Part of a small language model's weights: 13 layers, a variant of SOAP for these matrices.
Each number is 200 + 20 x the weight over its row's rms, rounded and kept within 0 to 999. Layers, rows and columns count from 0. The size before them is the row's rms in percent of the matrix's.

# down: layer 2 MLP down (transposed), 384x96, rms 0.184, rows 209-277, columns 0-47
# up: layer 2 MLP up, 384x96, rms 0.214, rows 210-278, columns 0-47
down209,105,202,188,198,175,205,209,210,187,204,223,208,206,193,219,183,203,221,218,182,179,169,227,211,188,176,191,221,217,201,250,202,194,200,189,204,177,199,202,194,198,200,196,240,211,216,171,181,182
up210,096,196,171,173,211,217,229,211,203,183,208,158,180,211,187,194,178,224,230,194,200,204,233,193,209,183,184,215,191,216,156,175,194,174,232,204,187,189,167,196,186,181,253,181,248,206,196,181,208
down210,087,214,201,229,161,210,203,219,163,191,206,213,241,170,218,194,191,165,207,177,176,208,193,225,183,196,203,221,225,189,235,210,225,178,223,211,187,177,209,218,228,200,153,215,179,185,193,189,212
up211,106,215,185,210,204,181,214,194,186,219,173,195,221,174,183,225,217,166,195,195,141,168,195,225,209,167,154,240,185,190,277,219,195,208,196,224,197,199,175,201,204,206,208,194,203,200,193,203,231
down211,100,171,224,189,217,209,213,172,202,206,247,214,164,189,204,177,185,162,178,200,196,177,195,190,206,205,165,221,231,198,195,200,170,176,206,218,231,176,209,183,192,172,196,213,219,206,164,183,214
up212,050,226,218,205,202,205,182,202,202,212,202,196,230,194,164,184,180,186,211,190,189,206,232,202,246,184,176,196,199,267,145,221,194,173,159,190,244,178,179,208,184,182,195,167,220,200,190,228,198
down212,059,207,202,202,176,205,224,178,213,195,194,201,209,202,179,202,180,234,199,205,182,226,183,167,227,207,219,198,230,175,197,181,199,179,190,221,197,225,212,231,206,223,197,203,211,177,187,160,197
up213,108,187,202,217,234,211,209,204,201,177,179,219,203,175,210,197,196,210,234,215,173,174,209,224,212,154,195,192,181,202,209,245,204,217,209,206,198,198,200,185,214,251,168,219,185,228,217,232,175
down213,108,203,179,218,188,188,209,212,199,196,173,186,191,240,200,216,217,200,212,191,206,195,177,190,194,221,217,178,198,210,213,224,210,177,187,194,199,151,180,200,210,162,255,181,200,190,200,177,195
up214,113,218,218,181,208,209,169,196,203,202,193,174,212,205,200,195,224,174,184,220,208,208,176,206,181,177,197,227,202,191,216,231,208,190,205,193,199,216,212,195,220,193,163,186,156,236,213,201,241
down214,112,197,188,225,195,171,216,207,181,207,223,225,206,196,240,193,219,188,198,213,196,217,213,189,211,192,203,181,161,216,177,189,224,190,197,188,202,177,200,225,195,178,200,182,161,185,210,201,147
up215,091,205,208,182,216,196,228,228,196,218,238,215,183,182,156,203,225,189,227,202,196,211,218,177,169,168,231,188,206,201,173,178,187,223,174,180,242,196,189,196,187,205,203,179,252,193,197,186,214
down215,087,220,166,226,171,182,181,212,203,199,174,226,177,214,182,198,198,208,163,188,190,223,175,219,236,178,209,182,180,230,202,225,225,205,212,198,185,192,179,217,223,179,176,176,205,221,191,232,180
up216,093,167,170,208,209,191,191,214,198,156,222,185,204,187,185,197,190,236,197,205,218,177,207,203,192,184,206,170,224,215,209,195,223,191,196,210,233,218,234,193,223,177,211,209,169,214,189,253,186
down216,090,224,203,163,191,174,218,183,245,229,187,225,175,208,198,194,182,178,159,233,181,183,169,209,230,181,190,205,207,177,208,183,207,187,193,198,160,194,202,176,195,203,211,222,230,165,198,187,228
up217,092,188,237,202,225,226,208,204,209,202,161,181,201,207,187,185,192,217,191,195,228,183,227,214,206,232,193,201,162,177,230,220,199,191,236,189,233,198,182,226,197,190,196,225,147,201,208,182,180
down217,085,219,204,204,170,213,190,236,174,224,213,209,214,185,181,201,175,227,189,179,191,223,194,211,218,183,224,181,210,191,148,189,237,220,218,160,178,220,219,217,174,221,197,158,210,219,232,223,209
up218,102,213,216,202,186,190,194,176,190,202,217,255,218,200,190,210,198,202,238,186,168,229,181,234,184,236,193,237,165,205,231,181,193,196,239,203,223,221,194,187,210,195,203,205,191,173,200,247,172
down218,096,191,188,163,218,173,184,203,210,172,224,151,190,217,190,197,236,205,204,205,254,201,193,213,209,197,164,210,204,213,217,204,212,231,192,205,222,154,204,184,204,224,172,220,181,194,172,168,221
up219,096,197,169,204,183,196,215,188,227,205,169,186,210,212,205,221,204,215,196,157,199,185,167,212,186,181,203,224,164,190,249,198,220,180,184,213,197,206,190,158,176,234,192,240,207,201,198,226,173
down219,102,218,224,203,212,174,223,186,215,200,224,199,214,174,197,224,174,193,231,171,183,183,200,183,211,191,236,186,211,212,172,210,181,212,196,218,179,206,208,177,213,163,198,211,186,185,226,186,229
up220,084,199,178,232,188,185,200,197,165,209,153,211,211,183,209,184,225,191,185,210,236,199,205,217,172,231,219,203,196,173,193,201,182,227,200,177,219,176,174,210,229,210,161,161,228,204,167,221,195
down220,095,201,238,183,200,196,189,197,247,193,226,186,208,216,182,211,205,225,207,159,182,147,179,173,199,209,203,198,182,235,172,194,225,175,191,220,200,214,198,182,204,211,188,241,194,152,200,195,215
up221,087,202,197,199,215,151,159,235,183,207,230,194,212,230,205,159,217,203,183,193,200,229,202,218,179,218,224,243,206,200,177,203,189,184,195,194,209,192,187,183,231,224,179,172,190,208,220,180,214
down221,098,220,198,218,137,213,223,223,219,223,223,208,204,197,180,197,191,184,191,244,192,172,230,214,209,209,215,202,187,182,185,182,198,217,186,183,210,170,194,170,203,193,204,175,210,207,193,178,213
up222,089,218,195,167,188,195,229,185,196,173,199,205,176,231,175,199,175,220,223,184,183,196,190,211,176,195,190,186,168,212,242,201,192,212,201,193,181,248,183,194,213,193,226,244,211,169,233,235,186
down222,077,171,186,219,211,199,206,180,200,186,222,206,232,242,175,181,189,213,209,191,187,178,178,199,211,188,226,208,187,194,161,200,216,215,227,205,211,189,212,211,217,189,204,193,181,214,162,176,229
up223,093,201,201,169,237,232,201,202,214,188,191,194,196,202,194,191,224,195,227,172,179,195,162,185,189,173,222,182,215,207,223,244,230,174,182,177,227,217,211,169,176,182,181,186,213,217,242,188,197
down223,103,168,168,206,217,193,208,156,184,201,182,203,200,218,208,206,214,186,190,207,218,189,215,210,214,170,209,166,198,226,167,232,190,215,211,235,210,200,170,214,203,203,220,207,198,233,228,214,184
up224,094,185,220,202,197,208,225,185,221,170,144,208,211,202,222,204,187,187,203,200,203,216,185,192,225,213,186,219,159,160,190,218,211,171,200,198,202,189,202,189,229,193,197,207,187,194,207,180,209
down224,098,232,226,197,193,212,207,247,162,205,187,237,188,203,211,177,205,205,211,201,212,186,175,179,202,215,208,218,231,215,205,181,202,203,202,179,209,202,157,183,176,218,176,210,223,205,222,207,176
up225,100,191,188,231,246,182,212,208,210,187,228,219,188,210,177,203,190,192,191,164,220,235,194,223,179,213,202,201,217,163,205,198,172,187,164,200,213,173,229,175,197,179,214,201,197,180,192,172,207
down225,098,239,229,217,194,207,221,179,180,203,220,205,206,238,170,227,219,234,217,197,203,189,227,219,213,186,206,205,170,209,180,213,205,202,223,185,188,208,173,184,179,195,194,198,197,192,236,235,221
up226,057,200,210,195,249,211,207,214,184,204,189,180,194,197,209,168,212,223,217,233,218,218,180,183,218,212,178,223,212,192,160,161,205,218,142,201,218,231,212,180,199,176,190,192,209,187,200,152,209
down226,058,206,183,200,165,232,202,222,209,196,201,206,234,217,210,184,221,217,226,185,232,234,183,200,185,163,182,229,241,216,209,207,212,190,203,188,205,170,220,225,200,189,168,220,178,181,214,199,196
up227,100,188,173,225,209,206,214,183,177,213,157,189,202,203,194,178,186,209,237,230,195,208,195,193,215,159,177,211,210,214,206,193,180,223,188,189,234,183,217,194,178,235,185,215,228,189,209,190,243
down227,094,218,228,197,203,188,198,193,201,183,171,208,206,199,205,197,184,183,230,203,196,222,206,208,155,237,222,186,206,183,208,194,190,174,228,196,186,190,165,204,227,139,223,224,158,215,226,190,204
up228,106,220,233,214,225,173,184,234,199,220,225,203,220,185,181,197,196,180,210,152,219,181,218,190,193,215,191,178,192,206,181,194,221,198,172,244,199,224,213,164,215,201,208,186,222,177,180,195,226
down228,108,204,228,224,239,208,208,151,165,187,193,224,163,195,208,197,207,197,219,188,204,202,175,234,190,205,215,201,195,231,205,186,188,239,199,190,226,176,200,208,166,204,225,189,196,198,219,202,204
up229,095,226,188,174,235,177,180,214,192,194,217,174,198,181,222,187,218,163,199,240,232,218,201,209,217,216,178,206,203,248,204,156,188,208,201,221,203,212,204,189,213,184,179,206,177,201,238,178,217
down229,099,212,188,198,228,199,208,206,184,203,235,213,180,198,209,197,205,173,193,180,201,165,186,189,216,209,194,231,188,216,198,180,167,184,184,199,183,205,191,208,181,184,195,197,213,220,191,199,208
up230,087,230,185,221,181,212,190,155,190,192,200,211,196,190,187,198,177,195,200,212,198,210,222,212,196,221,170,204,208,240,192,174,217,184,199,199,187,207,150,181,194,174,193,210,186,178,197,175,173
down230,092,185,224,207,192,221,188,222,175,174,151,214,216,199,197,214,166,220,195,177,199,211,200,184,194,219,235,204,189,206,205,234,189,200,197,197,187,199,196,217,190,206,213,231,202,233,206,194,209
up231,099,208,223,224,203,190,192,230,208,167,232,193,200,165,211,198,214,186,209,175,188,201,191,190,133,203,212,239,168,159,197,206,194,161,229,200,212,218,207,251,185,183,208,201,229,199,212,208,185
down231,101,201,176,189,211,174,202,160,179,260,189,208,187,198,197,180,187,238,174,203,193,201,190,207,244,165,205,198,241,208,189,208,221,198,202,206,207,197,186,192,200,186,205,235,199,228,197,228,192
up232,117,201,196,226,205,183,189,242,162,183,199,186,190,209,213,197,172,215,190,187,195,219,206,212,188,160,233,215,187,220,190,185,179,177,179,211,199,234,214,195,201,166,228,195,215,193,217,179,224
down232,128,206,191,164,181,198,193,211,185,190,224,181,208,200,213,206,241,189,221,201,199,220,205,194,216,236,179,203,159,180,201,190,206,237,228,206,242,208,217,217,211,209,184,128,184,221,195,200,167
up233,071,209,212,196,196,175,197,194,193,233,212,193,233,214,218,196,216,179,169,201,201,173,191,233,222,230,180,191,164,225,193,203,202,226,209,204,201,206,182,177,231,200,184,201,196,186,214,213,226
down233,066,202,230,196,205,235,194,232,224,167,194,221,189,208,184,221,188,193,163,197,230,231,206,190,173,183,214,195,220,188,208,192,205,206,185,209,157,218,222,242,190,201,197,229,216,192,214,207,206
up234,080,195,211,207,219,222,214,240,182,207,216,207,218,217,181,236,195,230,200,212,207,182,233,177,195,201,164,208,181,176,209,170,206,203,181,167,234,190,208,206,226,171,191,154,231,190,182,189,201
down234,073,219,183,189,219,199,194,222,256,189,193,222,201,223,205,198,196,209,184,222,161,220,201,203,203,197,204,202,216,208,186,193,221,180,188,193,172,229,193,216,194,185,204,170,173,202,203,209,195
up235,113,190,214,194,154,209,199,197,234,181,161,176,174,214,187,196,199,208,196,210,204,187,196,163,195,190,187,178,205,225,198,206,190,204,216,206,216,213,208,158,206,248,199,215,218,219,225,215,189
down235,128,199,180,221,195,182,235,210,169,194,215,208,172,212,214,179,214,225,194,213,216,177,247,206,193,170,177,204,178,182,186,189,191,216,209,202,213,228,182,209,198,220,226,175,224,219,186,247,196
up236,112,212,169,201,196,192,225,173,192,230,216,201,225,191,209,195,205,222,217,192,174,221,181,240,193,219,166,190,189,204,206,197,210,188,231,183,221,164,199,209,196,212,165,240,202,193,236,228,239
down236,114,243,203,217,243,178,217,190,199,195,161,202,200,183,193,241,183,202,216,166,200,179,177,187,192,227,210,236,201,218,195,187,210,194,204,188,188,176,224,158,186,217,205,200,201,183,210,169,173
up237,118,209,191,177,201,216,196,204,222,244,200,225,227,179,208,218,209,197,195,192,186,211,178,209,183,211,180,207,170,215,198,182,200,191,162,230,181,243,176,165,212,188,188,193,211,238,193,217,170
down237,112,207,204,195,202,216,229,230,187,198,201,197,192,192,181,178,182,198,180,194,221,191,200,201,177,190,196,236,190,169,179,211,190,196,221,202,173,217,221,226,186,192,214,206,214,182,170,193,179
up238,108,207,245,199,183,202,176,178,227,187,215,190,184,162,175,224,201,186,248,231,208,205,205,178,231,178,188,186,183,225,197,189,181,218,206,254,195,219,210,225,214,201,172,197,217,218,163,175,220
down238,105,218,190,207,206,157,206,213,220,177,187,198,198,247,197,188,195,200,170,152,198,218,147,194,192,214,212,205,206,225,201,202,186,206,184,200,170,180,213,194,175,167,203,215,236,223,220,208,200
up239,098,184,192,205,205,204,172,157,197,210,200,191,204,239,197,207,201,201,207,212,217,209,165,227,180,172,205,185,201,189,175,188,195,206,204,204,161,205,198,179,215,233,239,186,206,191,197,207,188
down239,103,215,230,200,238,206,206,250,226,197,181,190,219,201,197,159,214,237,172,161,195,223,175,160,189,223,188,192,192,214,193,216,230,203,168,190,211,200,208,185,215,190,210,191,170,223,196,212,209
up240,083,227,218,195,172,185,210,215,228,195,170,204,227,189,221,205,196,198,187,184,201,162,177,197,204,167,206,212,200,201,198,217,207,209,220,188,219,181,212,201,199,237,191,206,192,182,191,229,227
down240,101,176,230,176,222,208,187,227,176,219,204,193,215,195,207,214,212,240,175,217,200,238,228,171,174,216,171,209,158,204,204,216,206,185,181,213,205,205,189,205,212,197,178,202,208,226,187,212,180
up241,100,211,216,195,184,213,192,199,170,203,189,205,187,172,184,192,206,208,182,174,188,223,221,214,174,232,190,212,183,207,184,232,187,195,211,246,202,206,202,221,205,191,171,169,196,215,179,202,157
down241,112,200,206,214,181,170,184,219,233,232,213,207,202,188,200,235,214,205,234,173,219,207,197,187,226,216,215,200,177,215,179,197,171,188,207,184,229,186,203,186,193,230,146,162,176,198,197,179,209
up242,109,199,216,210,226,202,219,202,179,208,172,203,213,192,190,212,171,212,212,237,188,221,224,213,136,190,213,209,205,198,169,180,190,201,208,190,218,219,174,194,208,180,190,219,195,232,210,154,222
down242,115,225,194,188,222,218,189,226,175,217,183,209,204,169,196,186,235,202,218,186,185,201,189,167,162,189,172,223,198,215,232,191,212,187,207,194,209,216,187,190,190,203,237,188,217,186,204,203,164
up243,099,200,247,192,202,188,210,231,215,222,169,180,178,171,160,235,172,194,238,208,217,220,203,223,190,204,188,198,197,198,189,191,210,213,196,204,182,217,199,212,177,216,190,185,215,165,184,241,176
down243,086,185,197,212,209,187,189,178,207,217,202,192,183,196,195,179,144,200,180,199,206,218,174,245,240,185,189,233,217,199,224,225,203,211,192,196,197,211,244,205,214,203,171,173,198,197,185,206,208
up244,102,206,225,203,190,166,208,192,213,213,207,211,199,177,196,189,207,182,212,172,201,189,210,207,191,210,162,227,161,182,207,205,222,193,229,201,209,206,150,192,214,199,179,172,188,197,188,194,212
down244,099,218,230,174,203,228,162,217,210,215,167,182,204,192,192,200,153,208,216,232,190,233,198,177,206,189,208,202,171,183,210,189,225,191,182,189,224,192,228,189,205,220,200,239,207,188,204,228,200
up245,092,187,201,237,202,246,191,210,197,179,203,179,218,234,195,195,172,182,212,179,197,195,203,211,215,217,176,165,177,169,197,212,176,213,191,200,179,162,202,185,207,202,159,180,212,215,190,199,177
down245,091,159,193,223,180,211,227,174,224,219,209,191,236,183,173,181,211,202,205,202,169,173,168,192,196,193,200,203,229,178,189,173,161,216,177,201,208,175,234,207,186,205,199,200,215,166,228,180,164
up246,111,177,190,222,198,208,188,202,214,198,209,196,201,197,221,142,187,204,237,174,190,229,166,163,247,157,199,201,205,223,177,206,220,246,222,212,219,202,200,223,189,180,221,191,174,235,212,203,187
down246,104,195,217,193,223,182,240,207,225,212,204,235,221,196,166,199,158,190,181,239,196,185,205,220,205,213,178,201,219,177,214,178,212,191,212,180,168,209,204,155,169,190,195,208,204,186,200,199,178
up247,107,191,216,195,201,188,170,187,177,213,154,191,210,195,204,194,241,185,213,203,222,190,207,186,210,192,200,209,197,196,164,188,239,209,192,215,219,217,197,200,213,186,206,230,236,248,208,202,227
down247,108,214,180,206,199,186,183,208,214,183,199,181,185,225,183,250,176,167,196,196,181,209,222,201,211,182,196,199,206,220,202,199,165,223,172,205,189,200,221,205,196,203,243,169,193,218,186,193,213
up248,084,175,248,219,216,169,199,185,224,209,216,184,179,186,216,258,213,171,189,187,260,195,235,199,227,190,200,204,209,234,182,223,206,226,208,166,188,193,190,206,212,156,186,200,202,210,212,191,191
down248,077,216,177,183,172,209,243,195,223,252,215,168,179,190,235,165,212,193,229,221,175,198,187,175,171,191,170,207,203,187,179,174,205,164,210,197,184,218,181,198,201,209,145,211,190,204,211,205,196
up249,066,208,227,200,221,183,165,148,215,204,200,197,203,201,220,189,227,179,206,170,220,174,173,195,187,218,185,246,198,168,178,198,243,207,158,242,196,154,182,214,179,222,217,197,215,201,184,179,188
down249,064,218,152,206,184,182,199,219,200,208,207,227,220,203,166,208,201,213,218,220,170,210,198,192,220,219,186,200,195,252,193,166,217,161,223,171,173,222,201,214,207,205,190,209,165,209,198,227,193
up250,113,188,227,200,168,169,186,160,195,209,167,197,209,175,236,240,201,158,216,208,205,256,205,215,212,191,176,221,224,181,208,195,242,195,199,187,199,186,200,220,198,227,197,191,215,209,212,225,146
down250,110,157,219,219,212,182,218,175,196,206,187,193,216,188,235,220,193,162,197,172,223,213,184,234,235,196,193,187,201,191,198,183,201,165,220,172,192,231,231,199,189,201,169,214,195,217,192,158,195
up251,104,215,178,180,228,158,233,192,160,212,196,185,215,198,194,185,157,232,232,144,222,225,187,231,211,191,244,198,242,220,216,176,185,193,217,169,206,179,204,193,213,202,186,218,230,215,193,219,180
down251,112,206,193,143,189,197,184,185,177,206,209,159,206,178,187,216,200,178,248,224,196,237,214,163,188,201,168,209,158,183,209,178,194,183,192,244,201,193,194,230,225,221,227,214,183,218,212,214,214
up252,073,200,186,182,222,160,200,208,190,222,159,158,194,181,155,201,197,212,203,200,222,205,251,185,224,191,206,188,185,211,182,207,185,194,206,213,238,211,190,219,235,214,198,197,202,184,180,179,153
down252,070,192,190,223,193,219,150,218,188,189,251,189,190,216,191,170,235,223,151,202,209,224,182,197,194,212,208,215,179,207,190,212,206,194,189,193,207,192,221,218,185,160,192,187,221,223,202,220,217
up253,112,184,162,200,220,175,203,188,215,216,198,211,226,197,172,232,198,245,222,206,173,211,188,201,192,194,192,208,208,204,222,232,181,225,165,228,190,192,193,223,188,160,211,169,214,204,193,190,199
down253,099,231,194,181,194,228,186,206,203,178,188,200,151,177,177,176,189,187,187,227,200,197,218,197,213,158,205,181,187,233,160,222,176,192,209,192,220,187,201,202,187,188,166,175,212,187,190,228,194
up254,112,198,192,120,221,213,152,206,187,218,156,224,209,178,212,224,201,203,210,175,226,205,198,196,198,221,191,213,203,202,201,181,176,193,180,220,185,216,201,197,223,193,182,195,247,216,218,209,185
down254,120,218,218,193,191,233,164,199,195,214,203,222,218,203,214,229,230,183,241,202,159,183,181,185,185,240,208,204,167,210,206,229,198,218,203,201,221,181,238,215,212,217,192,194,224,160,188,227,205
up255,094,235,227,207,174,223,204,197,193,182,190,210,192,221,199,252,232,180,246,185,208,173,231,222,190,189,221,199,173,198,216,201,178,179,188,186,176,176,200,218,210,165,156,205,191,188,174,189,199
down255,100,215,186,201,207,210,190,207,176,235,243,221,187,198,192,173,205,204,184,149,186,236,160,187,204,197,189,205,230,187,162,182,189,173,198,230,201,204,237,191,192,206,246,187,230,218,188,192,226
up256,074,205,175,186,167,215,194,204,185,195,235,194,210,214,227,201,203,209,175,207,182,235,173,215,180,189,216,226,189,154,200,178,211,206,190,195,182,228,193,196,197,220,213,175,220,213,193,194,173
down256,062,216,222,217,216,186,212,191,234,210,183,197,241,208,199,185,195,194,201,172,193,187,206,210,202,165,223,162,190,190,215,201,171,217,189,159,182,202,215,188,225,186,210,217,200,184,198,202,210
up257,094,175,222,187,196,168,179,201,197,186,204,133,240,212,211,231,225,209,194,189,231,219,209,215,214,232,199,212,200,197,201,215,215,204,222,205,225,197,184,229,186,180,215,202,193,240,211,184,205
down257,093,216,169,181,185,178,209,192,187,242,198,226,196,181,178,194,207,192,210,199,191,206,209,170,196,172,228,193,216,178,200,194,193,190,229,216,191,234,221,184,227,249,196,184,206,173,208,180,221
up258,107,195,192,236,214,200,168,214,212,211,221,183,169,188,189,237,225,201,198,205,204,206,180,232,197,167,187,206,179,198,210,204,191,172,193,208,197,206,212,208,207,189,180,211,213,231,197,222,212
down258,112,198,181,212,214,224,188,221,207,202,199,244,187,180,220,165,203,202,211,160,185,222,172,207,223,244,180,197,222,206,225,153,211,189,202,215,183,190,210,192,177,174,222,210,216,205,192,200,194
up259,085,187,173,198,218,221,180,186,183,176,222,177,176,204,214,178,210,218,209,190,208,232,201,204,187,174,188,198,181,232,207,166,186,185,189,222,185,219,236,203,170,230,222,204,221,227,174,224,174
down259,090,206,195,224,159,213,185,202,205,166,203,179,183,233,173,196,225,209,179,198,192,167,197,197,201,208,189,188,187,209,217,203,240,162,217,172,220,234,191,221,176,192,234,167,213,198,213,238,210
up260,107,171,225,189,204,199,220,175,219,231,157,208,208,229,237,192,203,193,231,173,204,201,223,209,167,198,179,184,187,219,214,200,210,206,192,218,177,199,209,195,220,164,217,222,163,201,212,214,194
down260,120,174,234,228,198,239,194,243,218,176,163,188,226,178,201,220,200,201,222,227,187,153,192,202,184,189,198,207,243,224,211,160,211,191,202,200,200,185,209,202,196,190,196,193,179,213,206,200,195
up261,100,214,167,227,179,207,183,210,172,186,175,200,217,221,216,194,173,172,207,217,210,189,201,197,213,208,217,234,212,203,191,216,207,195,225,236,182,176,185,205,160,176,164,201,198,220,176,209,198
down261,090,228,188,159,198,189,235,190,223,203,205,217,184,183,243,239,185,205,228,208,202,207,221,204,206,199,158,189,183,199,175,217,187,217,184,206,200,214,219,215,174,194,208,178,213,142,223,178,207
up262,103,196,193,191,209,196,197,247,177,195,224,217,236,176,193,183,206,196,238,223,206,185,201,195,225,213,180,203,231,175,197,208,213,223,193,233,195,149,194,210,201,207,214,205,195,224,186,215,209
down262,094,195,217,193,175,241,193,199,216,191,157,215,218,203,207,194,202,222,186,169,186,186,178,178,178,167,201,198,224,162,207,191,204,173,198,201,204,240,212,211,176,234,203,194,220,166,192,213,180
up263,114,200,231,190,218,172,210,184,196,183,200,202,225,189,194,190,196,245,229,188,178,210,186,193,159,196,169,168,184,224,206,194,198,187,220,237,199,188,201,204,191,191,185,267,172,198,201,206,206
down263,119,209,202,226,202,227,225,213,189,217,188,182,238,214,185,201,224,228,199,199,184,214,223,156,189,188,207,172,177,172,226,197,222,222,204,169,174,215,184,186,191,205,185,228,230,234,207,211,167
up264,100,188,236,219,193,178,197,173,185,220,196,186,199,209,200,183,235,175,199,203,157,127,179,184,196,171,206,169,182,204,219,226,177,219,216,203,206,198,202,234,217,229,196,186,184,232,192,188,235
down264,104,216,215,233,182,202,186,214,229,194,234,185,182,164,195,212,215,175,189,203,220,178,212,188,227,241,172,190,200,210,210,196,199,173,164,217,164,198,168,212,168,232,202,187,204,196,210,179,219
up265,096,207,193,208,220,170,233,174,207,182,181,199,214,189,231,221,225,208,218,186,186,206,155,192,211,182,198,192,202,187,200,177,172,184,215,215,188,222,213,163,203,183,185,220,220,197,228,229,248
down265,091,184,164,200,194,178,197,205,177,215,165,178,195,235,175,211,215,210,192,218,242,195,210,180,221,208,206,226,205,185,158,187,196,226,225,199,198,237,170,193,188,221,250,208,172,201,216,172,176
up266,113,185,200,222,203,213,194,187,174,182,175,190,228,203,207,179,225,194,196,178,216,202,195,207,237,229,210,209,172,179,172,176,181,189,228,191,208,194,201,223,219,170,190,223,181,210,162,197,172
down266,108,207,219,205,178,207,224,210,186,214,226,222,188,190,165,183,221,190,157,209,196,188,195,188,219,164,200,199,227,211,214,170,194,194,185,204,191,195,251,201,208,219,220,210,202,203,216,241,227
up267,128,219,182,193,195,199,212,207,186,201,155,197,198,199,235,200,225,189,213,177,202,188,164,222,174,197,171,249,215,202,214,190,206,223,186,183,208,179,184,181,194,160,211,198,213,185,253,211,266
down267,127,196,177,229,195,188,225,224,173,178,160,191,199,215,232,205,239,152,220,193,238,173,200,218,186,188,205,223,193,186,178,199,200,259,200,177,173,190,206,195,194,215,198,202,205,183,226,211,223
up268,102,185,190,233,203,218,216,211,183,178,157,217,198,219,226,226,198,204,191,192,227,194,207,190,147,191,198,214,224,170,172,208,199,189,201,229,197,172,176,237,196,188,185,215,190,212,209,201,211
down268,105,196,195,199,210,195,222,203,229,241,205,165,210,211,197,205,184,164,204,203,239,183,203,159,224,190,189,194,166,185,208,197,191,236,212,203,224,201,181,214,201,185,206,193,213,185,232,171,180
up269,114,163,189,202,222,194,219,185,202,203,192,193,198,197,183,212,188,198,196,217,205,185,198,221,200,217,204,169,201,217,179,198,221,188,253,158,242,220,191,213,210,197,182,208,221,198,193,193,191
down269,112,160,187,183,221,201,203,157,213,223,206,188,178,223,208,230,195,206,194,202,191,186,189,176,195,203,191,204,212,195,178,189,166,240,195,224,252,185,195,204,184,191,168,181,231,209,209,178,215
up270,097,185,206,219,234,177,192,194,218,213,209,171,195,231,184,191,173,181,203,227,228,191,196,193,218,211,201,187,191,217,201,192,195,202,228,181,240,182,210,171,196,229,192,227,214,215,199,203,172
down270,102,194,193,229,188,226,220,211,196,175,185,188,212,174,210,188,193,222,189,221,187,259,192,180,167,194,183,201,200,209,189,188,168,214,232,206,205,220,231,217,228,245,177,171,197,210,201,202,186
up271,095,200,205,217,187,198,195,172,221,228,204,192,220,247,169,195,209,205,221,172,176,185,192,217,151,214,205,210,158,166,199,214,189,189,215,196,193,169,213,184,177,161,186,201,209,226,181,226,231
down271,097,217,166,222,204,171,170,174,181,199,253,189,169,215,215,193,182,175,201,172,219,206,215,217,196,194,175,162,185,186,201,197,211,190,209,193,219,191,185,208,233,194,197,223,177,212,182,177,227
up272,078,185,182,186,212,188,219,211,188,201,206,196,211,228,222,197,208,175,165,213,182,192,212,195,170,196,192,219,181,171,173,242,224,209,198,214,232,199,235,231,222,211,196,177,212,179,195,200,204
down272,078,226,221,211,201,189,204,182,182,178,205,217,210,201,224,201,187,212,216,151,205,208,204,242,182,172,208,197,210,224,235,192,193,220,217,197,197,217,186,229,184,197,161,203,250,195,222,225,210
up273,091,174,177,195,224,212,198,202,177,162,201,193,168,187,211,207,191,185,183,168,249,202,205,169,198,201,196,165,222,212,188,219,217,190,165,205,203,191,220,184,195,186,195,199,182,241,227,198,186
down273,103,156,176,177,169,206,189,170,204,202,240,225,176,238,183,186,200,187,165,177,192,213,206,213,200,195,174,198,170,216,228,230,207,225,210,187,189,200,174,182,196,189,204,199,217,183,196,185,218
up274,101,159,181,181,223,238,169,170,178,188,221,196,222,195,165,209,161,199,214,210,198,189,190,213,191,182,184,168,194,228,208,243,196,233,197,230,207,228,180,159,191,207,182,203,225,221,185,223,197
down274,095,161,203,168,229,184,183,218,172,192,208,198,205,189,218,193,209,205,238,224,194,187,213,187,169,192,222,218,211,184,229,218,168,200,203,192,178,219,233,208,198,200,183,183,193,214,180,168,227
up275,111,184,175,202,216,227,189,190,173,169,197,168,217,205,214,205,187,190,201,219,227,231,221,227,177,199,199,191,202,203,149,210,194,223,233,205,196,182,185,204,161,193,172,185,185,210,211,209,194
down275,112,181,207,193,169,196,214,195,196,210,221,191,177,209,179,197,162,177,211,240,202,165,241,226,194,165,196,198,175,207,181,203,216,185,225,198,207,173,169,212,168,193,161,173,205,173,214,191,194
up276,100,197,181,195,217,201,213,184,184,203,197,151,211,234,203,216,196,209,186,219,192,220,195,215,196,173,168,217,162,214,189,170,230,213,197,244,217,176,201,195,203,222,158,232,215,223,221,198,182
down276,093,227,212,165,166,210,212,237,180,192,226,186,203,148,195,201,178,192,195,181,185,188,184,202,207,229,210,240,219,215,187,227,220,193,143,205,198,224,204,189,185,180,230,177,233,189,187,180,193
up277,107,186,220,169,211,217,188,229,238,211,210,206,197,210,178,227,194,208,206,158,201,203,189,182,220,207,211,195,186,216,179,242,194,213,201,170,245,175,238,210,210,182,197,194,225,183,225,202,174
down277,098,223,222,228,173,198,211,213,195,194,222,170,170,189,199,218,198,196,234,166,193,190,168,214,192,193,213,207,192,232,210,210,157,197,182,201,207,175,203,183,195,222,178,206,225,172,197,222,178
up278,079,195,218,183,229,194,213,157,163,150,172,226,208,217,198,207,208,205,204,184,233,202,181,217,206,172,184,235,163,210,199,220,207,233,208,204,250,240,186,202,198,198,194,209,199,173,219,197,176